Part of a small language model's weights: 3.9M parameters, 7026 steps.
Each number is 128 + 24 x the weight over the matrix's rms, rounded and kept within 0 to 255. Layers, rows and columns count from 0. Numbers have three digits each.

# layer 9 attention output, 128x128, rms 0.155, rows 0-99, columns 64-127
176121094117078155096131110147106095134075118093107173143142135130155082161147131084130101131171103106163188178160130125176120139127151088151135162137133174109108100122140132123119138123088117
108105133124163149132146089119112147143172156097176158112131140147131175072147108117118112130074112120155151100118144140109135129137158082146178127156128109148109125149192106151154153134125104
132120138105102098070129142113155147158074167144132137121124119135111138074162138107132142118128118140207139143168116106107125147143138168130137116112121121136098140092172115100167068111142129
147086137095129147174124176104095137127139090167117106123159100122144099132153108126107142202110132120125141107167116146152137173110129121120154088124147114158090145115127057135135095107142121
100180164115114173123152163150181172175157135143172143125158126131127158167137155146160145109110124143125170112119125169100130126112146168168130114112139108121119160159124133094167153136133122
134151130132109107177087120126141108104138157084095171115115140110107113144158099134152129148127112112106106125143090132156131076134168163100134164138116095120158104171136128161112139094114150
148144099148113123099165108107092147142121139143157167146084062133072125157110102129151108120102148154119107171140125116136125142175120159117106102141140109152124099149110147153146098158091160
159147143105131135113147103138105160137144113117114150080115113163126108154167134096113133118093125093118131146162111108110128113095166114105130086127162129110129141153106096147133129119120103
135102112111157121153173125105111119144159119096130126146093167138143125143170097128116135157099110116096141138109124107182129131126098156136152127158135147133098123043135116075074184142129142
164112185119161108135119172104098111084151137142144130148175150147090100090086134105163151118128141111111137127082119118110123159124099119099092119155140133149145150123144160097148167142080106
084137160140134160133126125149144135064114115130130126134146081158119157149133148113167135124136139143105116145124157131097135119118120138144113159086142115162064132134105178091137125148129066
103128147126184126128130141155158147140146100139138139126090134142137167147108114145130146156101146108090138168143129135186135115119147135130129165075103141117117110153140127095171149157083129
121121125151125110156108100086113123105177087113103146149157125106099111060136092143120097143110093180136120174129109141085094124187125135130101114136152089142134155115139129117174151098130150
117155131119135120121043103110116128137135128100115101162131136127080115118075154124138122152138151116100141126138169105121177145172162143114159097112079121149143147147135152125113057150160153
187138105087132123152132106095128125104101148136149119149114127100089085137119088125128088119122131091167128145134090161116126131147144148132061138125177131160148107156179141154086151077133065
167158082139067148158145124110117141096099117140135144112100112136153171105108126142163116088167118106171102120143157127091142171088150089125138163093167088118128077145128132141129139110165155
142143109091137188101163140134119114092093148157169134094134090126183100075078169140131155123132103165073144163100102144157165140147096119103141090137137113137165107140110111150137119157165142
163120130133120110152122093126136152156170157109162138104112110127126100105151129136105157132171100147137106130102138127133112182191112145133158153104134141098093157083138103142187162140106141
142106148100148114133165130186121151124078068142125104107119210120123141133122136118090172121122150146122105163097132132108122128141128102113147114167129104183063087090135147121137133133162139
132065105145113162120085144108143124129125121104132123157135133109102131078117120169142154079145121131104157100132127174095124127108157143138113166169160154156112138110139086101109158088098129
132125117130090097139122116121107100160126142156129144120071116168094113138135134101086146185162104132126134134113180093133126167087170123115153133107120143095125110092130141126123150114157087
138138156108132101084135133131100136076145178094120118078126175131133124162136084150110148108132148133115112118119162144150161138109123156136129119101095146129103124107136127187167125125104161
110121175109116176143154077114150118156131135097143128132129106113111151150111076161147115085126146125090096160150096127136103083114164127117154128123154144107107119165083129130111099140116098
144125176126139112161158177127176133124102128127143144143166149119113159157110096113161140118110091135140132114121149137139131131147158128134159086112140165096156150158079104137111099101154150
095165105102160130127119125157136156150164121155119159127136127113100108147087071141116188190145138146151149138120099134122089137115142112081098148170095102159134124194171122152125165129172113
134138097104134138125139128098124127159154071196133164134127135128131100137129132109148165140140128130195167116131140117180113160115112150139122154113135106154127122116109116075137127102173156
100157118140101128128120121125144135112107107066153112109125133104138077114158116150148149145106135103103167141151140091134158130081145115160106150146124132133116128153123140105114106133114160
129094095170083133130121138136142128058177103149137169123137096155160168140162119123108135165116122116084100144138108170147134142121160130094112169140151121123080152119116083143155177132118154
161156137095157105094094167171112121126121077134149081142153095124113143101162157081091119142086094113140143099103096090138144095097148077083105130132067117138108158141132154096103090100109142
103147143092152124172114182195133132195105137123139114173126122164105100119120108124088115111107095122102126108156139103144181132109113163122079127150110114151160145134106107152144134113136121
150169114150132135142141075132153095122110120145147104125097170103182150139144153121156126053109126128132128109152115117121129096135135170096115107115102097125115161165121180169117118135163129
135103087169095077101108104141113096115101096132099104140177115078090140118163102131132160112117158147135103158132116134114149174169118075152188135097119117138141168135139135118089181123112121
189088140128112163123127128142148148105124053173175099177111134115106112124129132146115130157185120120096136149143140149139069148104154120127124108112081182124124160104138139161134142099155111
093106109126199119180139112138148132079121155121143135078121107101130141142204141118142124076137096108140103133133081111132122127140140145131128159146088154126116105120102108130162099161106154
091157134106128090117107116209150140151075119149154135131166109094144129133151122141156096150107105081159137151162196106144135147108109156106129123143124142173150126112147124092129120106075123
126161160091117136157094112119121117115117163149149123120085133138156149153149129112086147133095150138172076107162158148090127138193110116099120163133138132121161103124119088144126143121071121
108140164141127095115106130109105107167104129130115107107172121108122114121127123138169107140134148190138101154120134123156089101084102123142087072148086125103122114115149159098094119156121133
114130168160118130162129133107150143145145166095179110163097122158148145162130109150084115123153132135107129147161147081156178148125160129190137100148138140129146111149141124165094128131152114
142135103146116097150111090090119122175149147097154117154176118078104148129107109122125100137121156161170123100142137141085149091099134096116118095141086130170089089115153144152142146112152109
180072134137119204118148082159149100119088148108137050101154142119138088136096176095131135144119139069158094149107146161107142136089104121130132123109118149152125123103117144103121157163136169
083113145112142141161133104153127167137103132147123145138091085107143091126164094130134096088159085114123139156133130118115137167137083110157172103127136118104166142155120119090153127125145152
162152120121115104133100140151180131127148141118081152145171127173114139080132185160100135133137084140142138120124144129156109123131127093129146083063160137169128103054160162152080150128051115
126131086064127124143150149120133159146152130111122136143107150139095108124115087075124119105101135156110155152101141167161166151134142103115158105148128142135152112100108120116167181133141134
132117120116101170105142128140120111134123136132126146091104136079141160105115184138178163110153120155144134129142105148074118130153147150080168093113118149128160149117129166146105121086120060
148128078125101147115144152116164158136157152109098097136121118093112123108093111126102132106125117099082112119107157094138115062136117169169193144146106092108135121156122106118149145102155116
189133121082178132131117164130142124145111160113073127086107157116136146118070120132103135138131089128140117125136161097093072112111173100147152120099141134101064131110133139112127094145130112
178134131163156124084130141116125114129144081179144137155115153141117106112141213176135137093125104084109170132144093141134102118176117103111175119150122160110123095148171157140109086109113103
098137205157117132113148165136136143139107123104111064078131072132118121155123089113173131127158155135119182125085172125149081128198170127191143117106107160123139139125099097173139193136136130
114148160179133105119091129123111118153113108103128156067132131048134113128114117113120153157151098164145152109120102099136124121153172117139113139105142166132170117131111125137130121148125151
113105150141150141103141106107180107111174152147150159149119129104142130154065080167106100150103129155073131175139109124169132137131116112110112110127194105080113157119068093117119151218100110
119109159097128135135145113118122103080113166161110164143119152105163055156096104154127152112074106106107110126106140124136097177099152127142113149072114160139117131162082093132096173082102122
094148139153132081082113124160102111091123170119097118138162123142152154128141143158084189141112127087124134178136123100117100134091150129119146116112131132122146097106143126121170151079133120
136155124131176112086152134122086110143124135153119117188177138133114139142125115122140151150109114117118124109149103126114085127107143133134128112159126124120180099129140141105105102116150166
137095093142187087163117144123098151111168138109113131152073102136143181112105108094166149099144088164133119126153147125141161132143075170102108137118120149126098106176145098072092135137159091
130094112151113138153109120110096112131157112132111141148176156131096144136174116150078118122096159149158158155100091119118168124136106137129160084138140158109118136145166147156112149166124133
112105130157141143079112178179055130139169141156109107128116076139122145131143171126159117125117145124142127098126092134119114112139103092158113080100166136102161101103088073144089127121135130
114132155090100085102146128148130108113106097124080150146133118155128134097091097098132121152153132120206126113143128161122138129099144144111144103095096143152139126116117167132117130153107108
116140125180082132134091120080180153087129128180128066137140131135144147140126160143124122138129130122106101129135132116154136119145140141118115143104152106151128121086150186113110084134139127
144118130087129099104141134132142103114168151160119142132138129106165126133087186121148089133137086146111107111149095084136150111095111154126115114112137152135145112174105109136161142126159129
117167136143133112167105127152130100121081093162108152107099136127117129132084130128113082143129117106124157151143116145143109114116160139133073137178125118108148114114150130105120099104145140
109148148132107135158168120120073099126146166127140137170138116118135122082152119120127099117166103106093121130130182143118137131120127124135098146139118110091090141169124120163111080143133167
109141169179149148113120176134114126164133146087142144120120141132143129127149127162115124151108108157148105118119084122161105117115112102119156181159153117159100132145106108132123103156160125
108117108113113123104148158113146120139161150105113125129102149113167138156121166135119093104150096134124150164143118147142146101171181128088133122167127113145138107095110141125142115117152101
138127098118122142132117124087148186127084106102133163062153112146138140113114133119161138132105085118164161136102118122079109118128096148108126078119145115108150133168186112130097124192140123
144164142087122148147131145142112140108143123121120122160188099126148148115135163111054125124120181119132121132106157136091119113126133131143139138119154160076171153092132105140107099066157155
114146108109134126132102150122142136149105092151123138098133172170178200112158143118157111118176085132142126151127112108102089064146123145142128118185125159107130172113124119134118137150147124
120151132178123187116146101121108112109134174114133123107154140097135135106161119095124169055099137140130153170127148126124090161127072111096040104137125088131134072110071089125145087127147111
106115150112133116205143174075092105127102106103126140125114124120096126148126139100138147075119140097140120145144092162111084106127141130138112201138105132143167102113101107151104093161123145
123139133150159122154127133102162126101136125125115119121123095153127114104111103118166138124143116116110134117169177178142150141126151101109119110138187110124141133119213117132133111140122155
114155122140132124115092142110122103154137106149143144098119129133125106147107082087158135132152070139083114098078154116092165119148148052105138172162141057129152102136149114133111131114130136
108129182160157104162208153104136132107114114143088111092114130168139128173135073088138130139127165127085114117160124133106123110119108126140074110084124109122157142121136158145107129141108165
108105113125140144161134128157105126173091145118114158134126110158143122137081135178097138129215132059105140139197112124123136101104097100168108144100172145074135153095147124178123117140128112
100148098121112124093139134133123125097123141153132085113150098147158133145158129146126119112156157123133102125119198118097131110063108114105144140133163122174102165165104138143157110142138134
051155118163123144123192152082087115136142129106110123120110133141141105111084091124077095105110127129121123078132117112163144108133096078098127129109108153127120191100131058191136148125118126
133129132128144096106105148116142096088110146106134119058110158152096099118140174162112126103183211166173078124119147151123150073150169091132113107124130172111105157147149132130135128094118099
137153134109116138121142140141148162133154138134132110110111171150139112133161129103145158149093136099149160175122130115114123152151078176150104165145162165132140109084127077155107074119091127
104126113171094077104110102094089116114108088127148070114158117116153165121116117097094131165079126115113107145165136153135080123174089147160145108148095135135069162125126139116114139116121112
105128139122128126092151140140131087112116114124127113148083107146115093150128134132127139090158087151122128143134111158080138130139133128154126139149174137133115136099090115132128141153119119
159120104138108119118110145135098120129103111108169138099172108116164113145175120099112128172102160122112129132115125157145151121154104164104076119146156146123096117114107136109125149134131103
137099130083142124081077140144127141138138137180102066110100180128115101113133102099161129111090173125103145132145142130097151132112096157150155120137153091103150143124162116133144110118121101
160141122087149155174149132125085153089167160129142125139157141106101151149119150124111120161100135105153118125130140095146079139112102117153147065094096081120154178069078131095135119139120078
170095119133146117126169115196106129155130119139130117123109151106081156114115158158073137109115120116159118122102155121149119099125123093148145113159113101147087150160148158128100177083148138
113128162162144119090149099125176121172155160093154092150058120129108115112161119152099101091163096076097149111141095143128134115156118102138162139115100159110179149131125100146122098123158145
132166114141115124122128091125114133148133133165111159185134119134127126128141197099114137141152118094120071119088085134135158117189141088102143147131089163170107144144123148115106159148113137
136126141128123125137122133136115132165087175164112103168156099124145145112127128137143105105153111155156178164096138154139120135086159162105086176136089108140166134103107131141116123119084130
152121123129089124146165107157143110137176116098110120138120127145110118100143140128140116108140162112170145176071112117152129117122101156159082181100132090105175111146111151129129115147125122
090115098122130171126158133109152073130146149164100145140076130105145133149134097131135164195122096082170134055121132110111124098149086119129106100167109192058085105169119149181191104113135101
136096126166120095146132080110153147120181138107109108086094123145141119135119112114113129173120151158145112086140164167073092124109125154166148110144145132149146151120122139143109067089150118
151150114123125159099145130121126101119137106139143160126154106127146117131109135095105092105073151135076092114120164112089123199092112132135136156127123120184113132142139099134127157145105119
094121161120101169118173097117129159154122119139183139130153148153124125175143140105126126120164151150126143119130109096140128130126160140129101122127140152132090127126151154148130127147126090
142100117109125118115061121143190133189105088125149148111170131204156156146132118132152133127124146088100119153095124142078144122143123082158153122096068076150123123140124105162144130131126154
116123136109140128126113116111138145108101111160149170179075121141152107134117072107151176125071132148100139113116159105101080145129131108111151159133146105050071138104136118143153152067194103
170163098117124115162135108121145144125110148106110099182126162114161118083122120128158192127139156169136142131136143141158122135116092125116106128112122154195113124163097163120137127141116190
143140112131107175141181115139141057112141135079114139095135111124113149125182143144146126152136109194106077146150085107093160157164101148129105125106172132131123126122165115117184144096128109
106138152126122175111111157136094131132167058094139134125126174139112108161150172163125086144175135135159120123120200125126142132145095196087099168103107105136130104119119106094122141107151137
118104116148091126122152132088075090127114121165147120137108140112145130159127165124120127103128096097158160123127157111129124120168120119157112135119151136129141131128118119125136114172109164
120136127141057097178109096147149149092114164116095153168118139096100137161138142137102071101148180122115115102115123171128137104116143116145113098157147081135147115129101131140077154163099139
150140141105136128137098143143141142163137115092127125147170133131179085141126115117200137135144131172143129128082121154131123147184077153175107120122113093131136118149090170114133116123138111
115125146142124108142099187151180122125130124113152154146117145131090130131092110095072109145126134110135123112105102076132167106130104131165127137139148162107106124118108159107128124096096117
162091082137100158142094105132119140180092127143117088160088161131106148154155148141122116119127090166116135114091148118149137107108096164154131110082080080150117134128187126117104120148103132